Weights of a small GPT-style language model, trained from scratch on English Wikipedia.
Size: width 512, MLP 2048 GELU, 42M parameters.
Architecture: no position embeddings, biases.
Training: a variant of Adam for these matrices, 13730 steps.
Each number is 128 + 24 x the weight over its row's rms, rounded and kept within 0 to 255. Layers, rows and columns count from 0. Numbers have three digits each. The size before them is the row's rms in percent of the matrix's.

# down: layer 6 MLP down (transposed), 2048x512, rms 0.036, rows 1551-1577, columns 0-255
# up: layer 6 MLP up, 2048x512, rms 0.035, rows 1552-1578, columns 0-255
down1551 094:086098131138125111072169101143186135129147119192149139173131143120139140145155119121121134144134145138104110135145104147113146135129158167114131118157143134124138095162116154153168124147145139099119145154108115103148142132111116135119117088127087138179125130127139128105145122139137128112142174112128112094115167091114143078119127117169102143139194107084131136133106123111114121161126135101132132122107081141115126188123152125147111156102136096138130131172168129082134095141040154103144152126152120161112100125128160092128121122106120093142160166101122127114120098113135142107094157110129150167162149101164128113136107164156147113178124142089177110115144144136105107103049144161151114132129148153128120112090152117089100156088134129130163122134113119114148079144167126
up1552 098:118140155175116146166126089131147143097122129137135098154088138145130153161082117134076132177143098135136140107160144123172093096085134190093100121155139128105123100096165111154079113121150160110127107085133129118101150139144143145127139111104104137121154135142137108121182078138098124173129123146144158082125111124165114115139109131132160152129107106134088164141113162135156133113138090108132157102105108112160102131151158096129152126122096158141126180115158136089155110085107178141120139136113145148098113146116111139165134167133142113055074130090124126160102121129139061128130172107158134102182116118107154152153123158125104130131116147111147106106140162160148162168112159109150147144137152119093126114144157127136151153153144138151148128102110135149110132115147081
down1552 101:087116121105133139147131114154163129145116147154166116098087149103100148127133118131095115093121155102122183156191159111155142108114122062114125141112121159178126127147171111119143168125136105126100127123149144134111124116103107158080126159130136117177121115110135117111098134132124123173163148145104136145134167155149147143113085118110132175115119175082110079114099123101130144107131168121144133189154153141173103113107132121112094066149114106146125131123142132134105142129106133098147126091132043111164102075125118111103139091143136084118145175149130144134138134153138139129154152101092124157121171093137079132148123141124114097062143113132121157148115132135091146086113115120142107102133128149106157154150115121112130125118087105121104148136141142151127165146136072
up1553 112:146073117120120165115111087184095106107120167163121110104125151125181127142121122146151161160109122131157124131173112152131140151142098136119138119055095200130188154124140158131115151124129126105090171112133133137108137135159152126119121103137158123073153120119139192123148137169102121148129126114107115158140112103107120072154076128098089104129168125118137108174120129122151110097117140143129135153151174143111100104068115104133093141117125091095089142085161139135125141129116110143107137155098101131107117115182146103163117145140119177137150120154086109157092125188087128144142095129118122125156137142143139148152117078108129116135131120146137118120116138113157089113121123121104129132167150121123171134137129107127093098153142107110153149114133106138151136124155108
down1553 106:152077132145123125070136105108120099111104139145148148149101130162121143153141133134094135136106134094132164153130116096122143150114142139117107140101127146155126101124128110133127148109121154079100109128189147146111155123145161103097129128168186131147118150113116126157115113081128155136112119095105123114137146078125165161146158114114129138116122087150119120136085132146134110145132157123131172103088086114148143127128105129151096134125121084167150128120100081154127118092138125116136130104128113160131100115121153111130144146092128067134173147102199153087142109152107130095115166171138115139105089109108115126138117154190139161123169157116117116085108110119135155118097113102150109163117103144138160139102123079150114129122117094118148142086128158110094126146109156
up1554 088:152138111107086110177148143121139113102185108117139105157102113111171143091075113065108151099109125122160128159143135147136121129116138130145164113141155151143143136140112162127093127140151098160135127123179111144087164154176102124127108094131127124125149111140128085110109108146142162166140121144127123135126132175154145117134144151153161188122098120138085115174155157130175090112176080109165142100128105144152135096087112150147132119132146097114106105094114109122184170132165117142111161098087107126125132104093137147120131104103144101142113085145125154093109121093093120126105152096136120084144146151118111122143162103126128143115162101140089150162091128086166089104106130122086098139106126182157151172137134118133087126149134119128157099172124140117128150151104095
down1554 094:151101195154121190131135155127129135149132133149122154112166099131088133144106159152136121133155163131115095170113168127114149141158121122079072115147138149113147110112117145111125129140106170121098118123072120093082071120100089162117135141122130135155135158110149187147117130142122124117146152140120094121148102140110115125127101165117140129144156102150139088101116163118116141148137121137107147132152162128088135146178133124097146140130131145137160119113128175104150112148112150160145145084105156168138140145197125167078118146127132166121108125102082135106092138135140158160101067130142115176095142108107154143121121119138109095112153157099156113103176086142120130142096159115140172109111110110126162119106171146092169152126104139079121135098120144146106125102134121
up1555 108:099132091143149162132133117153129134125096097123137098119124120106151124105146152138125145137138124115123137130149152137158131109114112127138122081158144179135094143161148125152106131099190143135112136131110157095142167086131144138148121146174139121077151096156208078108128136124131139118152165115112108105102164104125187077173086122101125091120152127124175094121071158119109141145098137142106117139123157136106091140104108119119151117099137141092131150135113114151114145127166108124130117169126128117146098118125104118145162174129075119099129116120136135103125110151122134084109145143144099159092147132145127143106094125069114124141159121133110128112104110117166163122100139130120123121155146141126188126142125126152146130131090113155123175156158122084129118180153128
down1555 117:142157119126118180135133125139128129113147100108115095179136133121138127087116135136136092099122132140141115167143158143111128181153192129104139152146133120132146121148108146152134135140134150165098164134139155129153120114079121145127113152124150122177139152146153131129124173058099136140142131156113134109106183123083150146184089109124147122131127131138129100099110140132155141155094110163065118172120123140141109160131106134165114123081155148124122115135084120089128148103165109134130072168117106110109089112121113112129139156138136119152112136090130110125148112102106110086176119131162120145111110144087137113136138137171092112118138100100127097075097151098154146118157111122118131159116139133134124128166105131158117189104154135146113139168114124100174169158128121
up1556 094:126158110106136151135101123143117127128155091104157127107119154131134122127134103120142111140169128138117161113104136141115101115161107151139102122108130119112127114141113128156133162163097144142094108155127144139118148157127117116147111115140092145133147131146123101116140082138087128183144120127093099166144130129101150115143134163150105111143135129093112132113169115129127150125171108143101161121117148128155106110147126148145117158156125157154162137115118159123116129102091135110147155140145169172135093111169149145085145138100182116106141102144161096104095178111117138137121131111115103134134144128114166085096111130119166135105142127120149115098150100125093113121149113137142086140120145137122107130099125125131159100148118117124179202165092108104131139109135151
down1556 097:113089137111148163159143130089147110090133125153126155176130163145133112123147120106103150148120131150146156119112166149103162132125114130110126142107140157095147131137118164129137110118190110136108130107139124094154159127127150136141152126144152104121120116113135140139146169118147089113110109122096155110137134130129152125161135117154123147123098149160094119096149132153122112100095085156124100151181117155135133186130132160105170162167150110115138120116159157103097133180185100131078090135116116113146166108131090131145095127103107103172124137145146107140172123141147142157095157109106126127103129133133150079141118109128116139131131117121082144102157077143165131134116146132104152165086107141098149122105116154090123142120140135162108121090164158122155119163133117
up1557 099:087124106133152133138128131082181136165110154159111125141090137143137115123190125121127133159121154170115141092110129157187151120152110151116121133141073146124130118109105175143066134100170148125131130149156142128108155149112165137104147135110123139158153141166157129132144099150093111149165141115120106145142114156147144118163147091091119118146114156135126134090120107136124135099161149116133112104065122141097161167177118141109075140151123110122126150127118121077114151087159129154093115102154161122120151123190132086100128071115118092162140134104140098144147112141100144125185136096119154114147138102177146147124092115108150070145148120094133116090152136195107128104145168126148130155165173190123105122142092101125095126176108146104127155103081112167114148114124155
down1557 094:172130165118121116118120128106140110118129176099113086123175166110122133169173102120169166090163110106148149130149090088138078130116162144155134194132113155103119125160087154133180136105112130115140113152106132097141115120115177116148124114152126114131100124135087138103137167151138082062131102149092119112113124088115151105127116135146115151133107147116156101113102138101117116126156145146125159161123119109148117138102173095123076105141139125148147140135127139152118079131121128102121131201089124143167164152102117138156124142142124128142144077142143131102153098103157149114089141108184159161129128164090133124119118125105136189081138138090151111154115137113152119130136096110138114158125105131144169117130144151148099097142130101117123133098137109128126098147120119
up1558 090:134149143113141130154157189132111165145083166147141101120144180134174157118100138113110173124151182144105162107159151135168143121128106111101088101122135169139115114116123121152107159136140165154126121148140145156124119112150077163120170137111117145140141090143118159125096099107109127139142134163147125117120127134098139084137090156140159119098139123155139139143118170188156099117131145140102114151123153139081147143132104136127136143121116126072140155152132154115086203139126097106142185116115155116133121105142149098143089105118069155087130105083115117123115143143120105092119106112119114105116105123132130142124091144190119185117143117120102090067109134114130142125090115146077081137094145124144150138173156140137097135179172158119184124137172141183163133132135104
down1558 091:052121118104102110110104101171150112095091163173159135126114115154065123154182149111143132092127101135149116135142155129122147137125131159123151124109117124121125111131131129140103115122080114131104199136082121078122122165128134122164095139128144157159095151155123100086129143157124133143119157113093126137131148078164139139140149119176138136142121158111082142097132098109136165114151103168172171109140114133156140117133109162150112143130134118144130159123142132185144135102079185091119086136147115124086116080117122159088152143107137105159098120126094138109124144185149170136159128140113119137136145105115138058151185094092154123115119092145115156174118138105120114135141088124136156120142132170142111137127137152138143107075133156067135122128112119096108132138133124
up1559 099:118128112085106142165148093168125105109130156135182125129105145129120122112120074138101152121120138157124144087166121118158121120142113135147083111161143144178126116144141123129111133110157132157148121143139153141193144141074104124102124122147125118117114147141146141119121115122135119134137154118090140135148135151133158133129122142121147087093160151111149114137092204102158097084154155142129127150133172123158139143122110155148157165061088098157114122141163174147113120123134173123087139101127107101104129102150165120132116120195122152086127132066151113102116127130153164155166144112096144108160134169138111095142101099116106138075133121156105108199118160136170110100155084151120082139121152145139130102148103120157142101094129118140114142124127131135115087119138150
down1559 101:128116150105118166097138174157114135101118101110154147107145129074120086179130137074124186127154093142141116192130115117074129154108122123162119126117114144108131107160101108112128114151155154112111161089113108137098138104128163159155109124114159089094154141163131161105162145096125074088125115124139147104101088134154156150118119140141129150145109128162136131135166105141127126091134173119077138155140160146097150147149156087100090136092058094167125099102127097128122123105119128166103137134134159135152121139182152099112113111139097135172136152103135129120077157176133177153169105080123115136129120157147101122083144160143118152181126122113113119113083102095130125147146144136114130136165076134137131097102087137120142153156116108135135148148195142180141112116102146
up1560 097:134129139117117135128134084114131127171136129156122126159157123171157098133134076117103125112114146158113090161085122143116113142117139106134144162137099188150164088109100144159142140143123156147084165134097127147167142136177164162151110198120147134121100146137134153104141116131128095121143128133156116099099140122142118123082150179115120146114091149122099133138143120165152140107101156155145123099212171135137116112091095145114127114129149105126083132166084123124134118105137075125139095138094102088138160137181130134139119132153092118123116105148081121096085110132113097122162144146116122134157128139119128152174125095085100181127108150098118104119055147127146139095106098141091151140111127181122101120087123104116102149099077111097126110069146110141125137114115130
down1560 102:136109131133094192155179089124126136145123093134117164074118158115133126136152147165162120141124114113145141141158167125101080122116111119078124145165153130121165132117118143108117146131154137100156120165161112123136109116141131087132136124133133123117158135151116143164088077142140129131112166120140100089153089132150112137115159095120140118091125171145093160079127121151124127162108146139111116142100106125131145061116183133142131094099143157108148119142158135153108098175090134152164156141140144172129142127082151135124111122140153074164097097120190150097145141148099160115120152136163146097112149159110171131133135165153139145123127133117099150092092143111115138104128093135102114131134143125126112129108091162077124124097117152104132154138170160144054163136132103
up1561 091:152127136111148097126100127098111128070142127133138134101138136124172114123125000144103133156124157104130148140116126136179131132121068158140143119070139142159177119082138131156145125131139150135123101119118142090120146096139175022129097185165119151132165128103119106149085111101145174117096131130132126114143138130156122140150159145170128127125148116153120103109146139133146126090139120116151111128155135119093126112126128065101094171099164103124105143144138179113113104176149158123132136126094114139087126118139148086124123119111088121114158136115132144121113119113130132134119124130097098136143118183167119137110147120142149131136155093116111080131071124076100130130118126161126120097101158103129153100092147147151101123154124100139114120103134138108115145153162114
down1561 088:113161125169133132133129127165154137145100129130123135148152108146134132157118222147153112100135137134098113105145132126100129095121148101156147131142137092133112109127085118119101157119116100106119154118100117133138116139107099194175136118075103106131075112172099156110101147154164101119161093112147160129171113092098134084107084132104139116122109142119160134163128145121140149133120124154110101119135141141142149145124159183159131088139142170123153123076125084121124139104109113131130114125133169104174115138144111128131108140115118144136082145173149084154163131085138151117112140109129138101113145067118151122154117099107117094135108166106170135105183125119147134125117133158136139144143109148104155162148102095109191148109131136098133137135131113113177100105084122
up1562 097:159161152149157112106148099109152174068147125089086095150160135124148174103137146123135133141170112145129147110157121151117120103116092140125127137158122108090099111103085116190092118125125104079132137087099158139118140176108124142148113143127113117164146126125157076156116109112142111143139111119120116117131146187143109148160106150111076152080161137097168155098143159139120138116185086139132130083111168158119161118169159151167154109088130139137100152103116156092096139144146144123148122165143119176165123137141144080174097113111091102137128090102110100171127148156142125139164137084114127090134135097126143131090132139126143174135097174123086145127141188089111139164109082125128132149098092133097107140094135129127090137130112183138131136128103180164114146114133137
down1562 095:094136154157146113162113139099103097156088099163142141084100134178107104158151107109158133099082131108135121074101109116123165121127170125162103111135134135107129173136115126111134122166079175132115129140119086157137132164114120095111100192078117067097132126126116145123125139157123150128179128084127144122111148137131140151077140130176146113128136083120087162200130096148115160144125178121143124113123136114176153145116103133115151140109133142122168161143146142161138115115174127111124173112127154103114111137144110135108152132113081151138090131079111135121119115157103170079128132121132093176139133111133119114115110091127158112083141152147099131125107112086138138148097146118176145103162140105135178115142115110083182125101139111117129120134127150144121108125149141
up1563 094:135136162124096143130089116114131156160126169098130131096126106114154140154115103045126128113145093091125102158094115134126134155132118092144119101132148127112128157139142106119148146104119103159116155108152147091152122136115099143103136161124147152134144133157134139134123082119121136128103134113131137101135153144116154117152107160151132119147098101181111127106147127123152131141135104127087122119141101172089144117152146121176087139117128107092100118116122109101103124096105119105145154156122145126138143136118112098086163115139105159092150155121147134150118165139119122123097100134133146115110102130115103144160159110130127139061126129133166133134115183100083156139118110086143148122115156147137138157115121153119127110094108153065077109125122139112126135097145094
down1563 089:158124115157132068101144112133133093091125121159152141141134147134150176089143146193101119109163147160159154108133154130127133130146128170155110132140124176167093108137130131142099115158150136143115112145116108132096095142112190150110111084127124126147098116108115127098119129145157114152113094166122114125113132130076125146115146170144110152103145125130126089171126118159158123131124102088161132132127110111141136133136126137053136133143120142151099122143164144141167110134140083121075126129127111102116125106152148117135128112093140108144142107170099110102107138125141107113158163121106083128107192141096149156113128141130113113196138144109144126098137113113176127120138125137121112155128120125120113120116102107113119150180153118155173161181111125127091124152122136
up1564 095:104105067132134151126169138135108094081162171151133138102140158112130149134106124134149111141165117147136134140176119157097102136114132124109139086127111151153130138104148145107134143160172127174154108156130136154110144144112114119137129126140155119144119115131099143145126131110160130142115163123136139122104131141125099117116090191100111128093095112107076123152103143143134100145110105169097117130127124098110150129121107132166118073165154107100123161154100128138112123167077124088094156074087133125125114110148087112113150125154129118171118142101134118085150149105133112165168167159154131121163096149140118116115145119124193137087178102127157118147164128110147120115114120144115109152105147126162129148141161110143133086143126118169084143126094149132132130112133114
down1564 095:163116160108142193142144112127142108142123107095116156103159128123120138119119115116154127132154105112159117147088129136123090128114136122151087186120118155133154097126076144143080143117094105106118183137119134132135123112083129100155141113157108114123106140162133099114127114087145131110166125155149147091131118133127160153126127121158101156160158149135141110064149088105147123110140129099153131107094111140083119136077122165163126115131136112171163141086112103098172126132158129134193124142149091093178093119134124097138105168159115139151121104137159132137108100129086117127108137118122103144115156127094166107150122154112112115102122166151099147156144122125093127122119093136160114130152140133108097106101083118164145113120158153141161117145153116093111121166124126
up1565 102:131126107149114128115099120098135163106111113121092163130120116132183168143157108103138112112100134104114142138129089155153174069122115168152088144111159162102137081109127159108098093116148138127143131154086129135111108109134123094156153199139114155115150133159139092092135148142170113189129128098117133113101172147121174088105111134091137140135112119167114117082116128186133144132127119152125144107160162154121084147149139157111160112124117081101129140133086111094147165086174142109110099193105146155140171103129139140114122167111150125135128103104119139156068131125085141119160157092130149106143133116131122143093108157110197130167112155093137125119143126151101152149152137136130105146150103140134121109114133151116104072131107163127106155120117138106132078133143162
down1565 103:159123133150132163114140150182119105115163109175137143113101090185110125104123136156160129134145107095142079126118100136104117158128144079124137097150169091114136138125125112111145117155095140124121160101133145098094140149192130122137108144156143130091155149143113146113082167100123114106120098164120064109121120078089131109107107144108123149117125148164125142172127132131131108084134172116113109111121137155139130117075113161151103145157142111098115119134130121090166099127129131102163122116134160099107138117155152100124062147126113120171129113150093149121127137160118137108118120173109133116159163150123160129133148118135084109168167109156101102080112139144178141166130080164152136126139087175154128079129082150118119115106114162107163127172127146091149114152113143
up1566 093:111118096171116128135102099134182079117130168139136124144099088137110144133134117146129154129154125109148147090129109188159120116079121097117100150123156157119131141170135080145131113120129124129154109083140155109131107100080126104136136124149132119123121149149157130155117121126169122138100154139169147069119121164119102169093156113088135146129151121142078111091104127153124103145153132112132143097165190148089166155123111118155153107190120131114110147112162125084161133119123135116126141127132122113106103129144157118121099129141135148122118092164123119130146140154158164099133143109139155196085098131098148146095156135123141105074187141134136157147093102169164125146186132132128142128132172123126178086114141125113115132141156093125130135130152128138145158122141113
down1566 083:125115100141089111139123150133143143126137103110112092119126125114072178089149130112149117135158166088132145101154165128119121098125095162144109163093090145134137129164106087077160117124124121135118123081137151118150117097120141100129134122160177104135120151145100155126109146146144136118130100111153118075096099126134120184105153096105152124129134101110107141107103140166131128139140123137127122136153141163105147135149105115134147145085140137120103088147144088147158191154123107132135143108133106101131147121139171131130085104131092176129143134109147126089165138120105152117104116140146139165096103139093155157117167108122126172176154131094102142144135123145168144163105126097124161095106134133149178122109154177110147153112170129103136132106154146141125131070112071
up1567 104:159155119201087145120143101092152162146151140142146095132117118101137135124155132090104153120095152087135133101103197133122129098112132154158105133130153151100133151149124118142120128152127113099127125116125155126155129103117141116123164147150170112118099141141139153109100113123090150132121121098136129100158166146135173094150126104136172096132128111174124132125151142167136140134139160123103125161155113175056124092175123129107103082151171105160168176137120100118075152159152161139145118182097119150122136131129140153126140137139141127108147122091150102110117165154116118077119134146083110124125128131105128131085135129136152136140105162109118118117151090115098114139126135108145123137121118122105122145150136128153073098101150132127155099160088135104110159137133090
down1567 104:124112116119126196101134179119159142148116091077122151128117150116125136140131110148105112146129122160141100136120144109118122160143110123121092149128121160121155133145098106119087118170122129085135111151140132115097110115122121070168128163145092114123209142167129130137081173128141095124114135158106168092107174111089131135130138135134165149155119123099135114105148143121151133102087168083116193112118152097117137167121076142143115182112159106146106152136100117161161095068129079113122133136111089112133111125180122156110141163125151152187089123127095104140116118167141167166118152131123178098123107134133162142149130122111134124115134106178130131122117090107133153163149121160137136141161130130151109115133150110143164145106121144117142150145151141157137116120116109
up1568 097:125142133114125170115137099157149079127075139143116157174105112131114117143116126102142164110135169189123094180115117179112156140104118140125117110102093111144186172100127102096083132132159132121161153098106170142114103096144108137093117136090125111144115171147114091070139158140062176148109159118128139122102145162126122142092133117088134118122149133142087146118137137131134135164146134171150111075133126114142150138122108119126151094156099139103110104126088107112090119131145176134159125184115131151142135144139105096109175113152138095117132133111120152160115106129140126122142164150128116140164116147134100134147133087143148100108116130134118099132152107131104142153153119123125094126104114160144099150153119080177127076149145088156088127114170125097127145143138130
down1568 100:164137140110162147117156112119136168139110170121122098140167155113118115104163104175119132143108055138128138089068138131137150113141167092129133199130106149129088114101158150119147130155135152113106144185116079129108124150162129098141152119090139143110106142153114117183159128175124098126114168112125092155123132136099140077141162117180140092166116123128086128139147097123159140116135133150140094128136114123112114161120140156124107132109139140109090153135130153110140141172104122106119148115121084118133085150124116160129119114149135130143128132153155070091124112160084118121136065105132118140139154094115139153115140124125127137120141129100133132118108119125139134143103102133146121140171145102097099139148122136084141119150104170121121129168080140135107149148127134
up1569 104:122132106153167141092129095105122130090115135111137115107149129125107125136161097064144142149134119124115125117118113130130154085153105133146138091131133133111128134116149142170122109138175112136122111125137128104097146102136109129179153164136101139129176097133147101109158120101107177121100129122162154121086198176114127164124156158134117120098131174143091105097113143140129120133099129133124131115138136116115116094159127143158130157141156116157136165136152117117115124090187123115119100095117114132122105122137097164137138082139156095156138083092145132167153119168122148117141145118133121100116163137118148093130106133112109140130131101084125159117132134160135112126116098104103181106133131097154153109130119114148105156131128110131138130128134124122160096129092154
down1569 107:099125095111136095106154151119137108207172130162100156115144174146156186157100140102118105113127152118138132185141118135139146123096132157150137136136154131159107101107142121129135135145097165122113150127126105152117094156139122097094109142133109153084154100136150143115124120136171144130137129101119129119133142133162074117107116141131112132149110139124127087134138115089115098108100169135124139100110161094096082129109118120138123140145136135149120160129156127108091124106109112150127100121162145114140138174115164111109094117145150101098147161137103152169114095161049101140145111121115127138118126101099178116129101148121145119117118179125141154119143140122161122120122110167157129136156115109171102101085127146082135131135100149136093146139148142147122156137086127
up1570 102:085120121091141127146112122131146157113117128136163118143117138156105131119118128092118121124109119148115145151142169119138073146122145126131126091106137137106146099130133157130121185132155160157160129112060112170168162166086137105136148155116176152122095168143136120106124151118154159133171120123127144152136122146148153089129056110137113129137176121116122153125136116148121137082133116131130147124133122103128120110123128133114143100169185155116185150089098106104141127121112097123132104114065139096101112166139112136153094137113135121119104134104111113149089132143128130140201106163108133136156148128080120118115136115140122123135119083140125096105152122128140093107118143117156084134080091139118172140116083097133143116125169182087102160129159105107140161138110102
down1570 102:131090161112145151156138157161079143144123105150131120132094107133111134089137126088154127142121134165123134118177156116155107110131113132147096137154133131154110170139126080105151088133106149167122169168164140143166108099109147128123145165098155124103112135139106082109099137130122139100144144133096142077175165162121111148116073106137193124187116146123148152109133124159102134110154138097162116160124135118102122099156112159128154121067140127130101136124088122103166113096116110104119156109128121183089149114132131122172133129136133145088100114172093120141138157126136156144162121122147087098145166104120106153156096123155078141133082129091136109119129147143135140130122143118139128140148144125156102149109113143127128152158100140142074064098104155130120136100096096
up1571 098:090107118124105142171156141107110132139165149102141123125128128088111124186140138145146130086142111126131108176126117148127140130134123115153137129135138089100115121125121144137105108120113134114079165102130109188120160154126163120091117089114111120130127120125125110110105159151161130138198145124107149104172122109123104084191119117141120107152143139124159141114124121163138141156121097119115137133148125131096090144122134120095129146135151123115101121100061131121129149105114132149158118153153120142102119136110125145146095105160128120125127139134121083122101106154111156111167112131101147168141121160128149117196124163128123154099127114131185115106145120132126129065156169148138168156125145115163086120131145109169125116143105105133137104134125164083100141158134104
down1571 106:096117134158110201167103150138124127114126140146136185171115105089121150116115169118153140115136154094140145110139175168123137101118102102153069130105114094122138145135109171136110106135079116104108176100130163096153115107162122076155112112127113154135175120163139143101142160160105139084149130146138142184118161131111149073104120124109114135115168167138129134086154136144097119146122125091173127138112146137140110131142120102132150145135112105118094110122075135162068127098128089152108131107165107113084147116128120161156152120142133133108064092130128075082121135130156150154130092126107134139138129117125108097139154156135122126156108141146140129129109124149107149095169144091091152101121116102092160105171129145104141126138157143121110087147134108116137098114175133
up1572 107:108121122152159170163110116114131095139148122094128148097151106131129156115124139181126141126130122153127141103112156154155133074113153129109100128110189116128114121152123088158118143109152123100146141143124136119155132132124147169134140123150118140103152120137121174076140127122145124113132135129109107106175111117125125109154101122103090131136141141143174150133085148157150138120104091133103173098160125172119176124109145102132140125139143117162124121132155122156169144093111116136153085169103078088133094133117111124129088092125153125124140125104091119109072135135090144107104145119110157126145108114115141125132136130138116172133119157114133116112101092143157132110139118102102142106140075131116140125083119062126127130122117167099157112137128108129158131127140128
down1572 102:132126153098161141115121142099092110179128130129133160124111087154099083143124141124176149116136071129121090109125110135109171111126170122157147112141188106142131153107084143140136103103085082118131071139124136120076098160156107112126153126162095146124107097128088100143116126144134136180139117109141118123121138113136107111108096119118135136132123111111188146190132112170163133166146138139164113106134115133155169161137099093131166084098108095154084152126137111124125138100149104147113148121141111130156112095128100136120132097119118137147108121107152149099118145099122107114146122144092130149167134100156134131151080162115141140131168178150106128144128068115097148141128112117156163099062104163158109169126141079115121120108120138121106112176109158166211149125152157
up1573 113:095052109128107169125105090174110111153129111152183139168098149110129166112130129141129155164146124149146147125159148151083135135132133129080158113126131130133146152149141138132125103127130130133151156128137131132141132134136148128096129130157176135111145139148190119098074091132184117129160134134144113111165155096139140126153115106165138107118144108136136106118127116123091107096144127115113109124187108109122099139102114111136111134144157110126074167122134109102109126100105149101108139138104129122099112088154156126133141149099125139110133113129114130121091100150151165128128149162103145095102204167119151146107133158117157139127141107136130108139118137096135154137123113126076143083126129083148122124089150107149149130144134084137153114134134146140159168142136125
down1573 114:143103185166117148132071093145093142137065121162145117142164111132110118115134160120100140122169116107136138117118115143133128144126154160105170120141135152172129123138133092129127155155127087118138134116153122161141143135139152158161101143119116136128121103150131129130110106162108153137137142146142142142136149160100144109122151145157107121154148118124134107129119142048137088108143140143133132134109141120145138076137095135187085131120148111080177148139153121132143145104122127136146112117160141098081115093118139158106151140109115133146113133167102134149114110134168087102101138181140113101147120125150047128123152105127088103121155147134097094137090110116148106126147119120177132118117116143155173154094125115112132130117100139133088126128119096130153131113120144
up1574 095:129155103104193136117149088109131129120120180097142143126148173145137171070134119146121190126139126143163106099087110185073117142128091104138134102127146150098125142098127155144087125073113136135148159129133132105110146140098112142074146172132132149086130151118146153132120110134086131114154125091174111098130121123162129170141130124122128134126136134142127144100162131110133116078121126154135117147137108138089147148107163136124129120105153136153148115120136142170123145131135188155173153148120133130170092133132117137146117107157113167121119132096165080075146099140127132072139162104178111098114158140116186150146076067092105139126124085093128127161092104119152111123140107168094152125157098124123114069086129127122119095101112122114153091126117076113145112111129128
down1574 094:140147130142093119134134118131169102154156120126108091147170147129112115118151151149119114161147097148107142135093116105138137132089091095147118142100099111093093120096132171161188149146121113134115102079102147128164136148113162134154079154122090125126131146138172115116135137128110120117128124142144137130106083132139108122152116178109114135102099159121107118179142145123132159099150113141151141137113182122139109144123122156107128122130120125160129150108128132095133113132085109124135186136109103106101113140121135156105114129161125099133115134116101126147171128098134138103141111133125140126168119153121123096129110142119165128117085141129105135137138103114154111090152146108151143098140129126142164119172151112131090110113101110136113126120121105113138134157131113
up1575 102:131147120103159117170171105143124124128078138130129106137133139138144147138121127092117106131124145186089187122133152181137113138118097172144140134116168094148161129110128110160091132105133155127117110156092158116122106158132115146139136145140163147145160135132100091177125130162135148121183133117168101149105119105144152122172071125143161151115164113136134119131141131126160130123106129119181159136125141151107106098135165113118105125142133124115109140096119126156068160146131095120155098156139102144121085146142137120138156162123115118110130149113082142144107132138097126114105132117157140124131160120057157107110152118149087139135149158089151145162124138124095143140154147109118120124151123083173161129119151143168114141161139127153128199134109152101138131167106121
down1575 104:146106082105082147116145145115130106074141104188150069098113154174142119124177148122136089131125148151085180135147120139131139106108172125106128139103096170108107150114188137139080147164159099138113141119093097114097055122175170129184119111114119142153128121140115118108130116149094124128144149136114115158154134109082093157152086118116150142159143153112137122125151123121107101141094148125091117119162081111129082107151153127145116140157127162148176112155127147144132165095121173145127176120081116141097128149148149137172104129127131103128124150109140104140122146148106132147139130134195166104159141132137143160117097154139137147149120145174134103123089138148121114074136155109116143139146143127101137100128163159103151109115137124149104159081137129109136135143130139
up1576 098:105184102136123157134103089074141158126147153161158139144146130150129141128090124165112142111105146139118142145098104142108147109136150134137146148146142159162122109147115138112112154130158154101134171137159124157080156120133103132133153139112142135150148148123151102124117152172162135136096123147128077144133111139176094077104139149121125123150118159100139116144147113126144120123146117147160095083151155128159095129102103110115099070119197115116119131127104074118073124111147134125087105106139085164155114101109122127158155172095118100145154141124124108116090180142127109151112147121126093106165176145153097172146076128106125109100145153119115134097143145081151119137094124091121128118118147124136130128118142077147093101112128103165110139135123131124149138141151134
down1576 095:111123102119151082140154129163134108133151117110108165144144139108128110105137134153128148100107149118151131170210157104163153144091096132114136096132140119142144150123148169097094150101119146142136084135104119122088142139149123150154110054137115138135167133044139138141142133098099159148122105085130184082132137162113143185108169141101107157099126135064136135072125110125145127101183139164160147122095149158133173187132149135114123183127121135108148094134113162103136112151123135148151153148106166117131083087141108118145095118133078165190206142130137107124128096110136147125149103117148094145127147106125131121117117144141120135109133154144105131115086111127149141170143145147100178152144125142160148110088071130117145139147127087127129106176139122144150109086130108
up1577 103:145136148165106123122101123106128128130130140127153126155154112095108152152134121075127083143114116112137149112125135122117111146094163129094112140122152114110124154158121109160106155090119107120162136126098155132141105157139128097093115193087132127107128153128156084119118118120090182113129165134171123176117095185169148143108112139052118115141125129150117101116133144140135096136099124144172158132092121157089148108165119145097122140185152134111092158163133133133095132094135116093108100164117129096137134167127102139123121141176123150094146090059152139129150100127129093150133147163096149105123087148109099138097134080101136102126078146168116166145118112111124142139120097119116101104104104130110142151113100089157127119156192136131123106090121093145164121145138169
down1577 102:089154129100122176139135095099123123094146106136176128133108142123132114151103159216150167151102145114128120150170138141121111124154179140106090100115134113137143124142150128107129126135170147130100111148139139143154099134108084157096129139155108108138144080135146146159156133130153138131138163114095119088110104076113146117154127097156126127142128153113141146137117119165098129107125113135119105181113161079131103123168158108123143097109104136131127069181113152150126121133101105146076128054121116123145096116075148087142145163147113136121123104119121092126138164108160145121129110135147153109150139107119129150146124125123195149149106103138096125146172162113103153120128145077143129150139127118140132159173130160093154123084131096127094143170142121169123094140157138
up1578 109:137112145141116148096088139118163100122120135129134135147136131147146153098135120135104115143109152131098142105109100120179085138107132111151115149144132124149128160114111156148088117073132135102172184107136128137170160138087120121168143104140119148132128089134134134180133137111136078088124159158111140113124117152173118130173087119134147111147156137147120114125092111159127149078096147152138140143152124132113148167160153138162140129149123103107071075100149143108122137081145173139122139148117067111138136130094124115168134109180120176138148132111100107114167115109122127115149151151143131124104145179156138147185132126119128135066096115153121121150114135106104155122125142145098179132092110104182149113136199138137120134182139155137094166113156106128072118124173105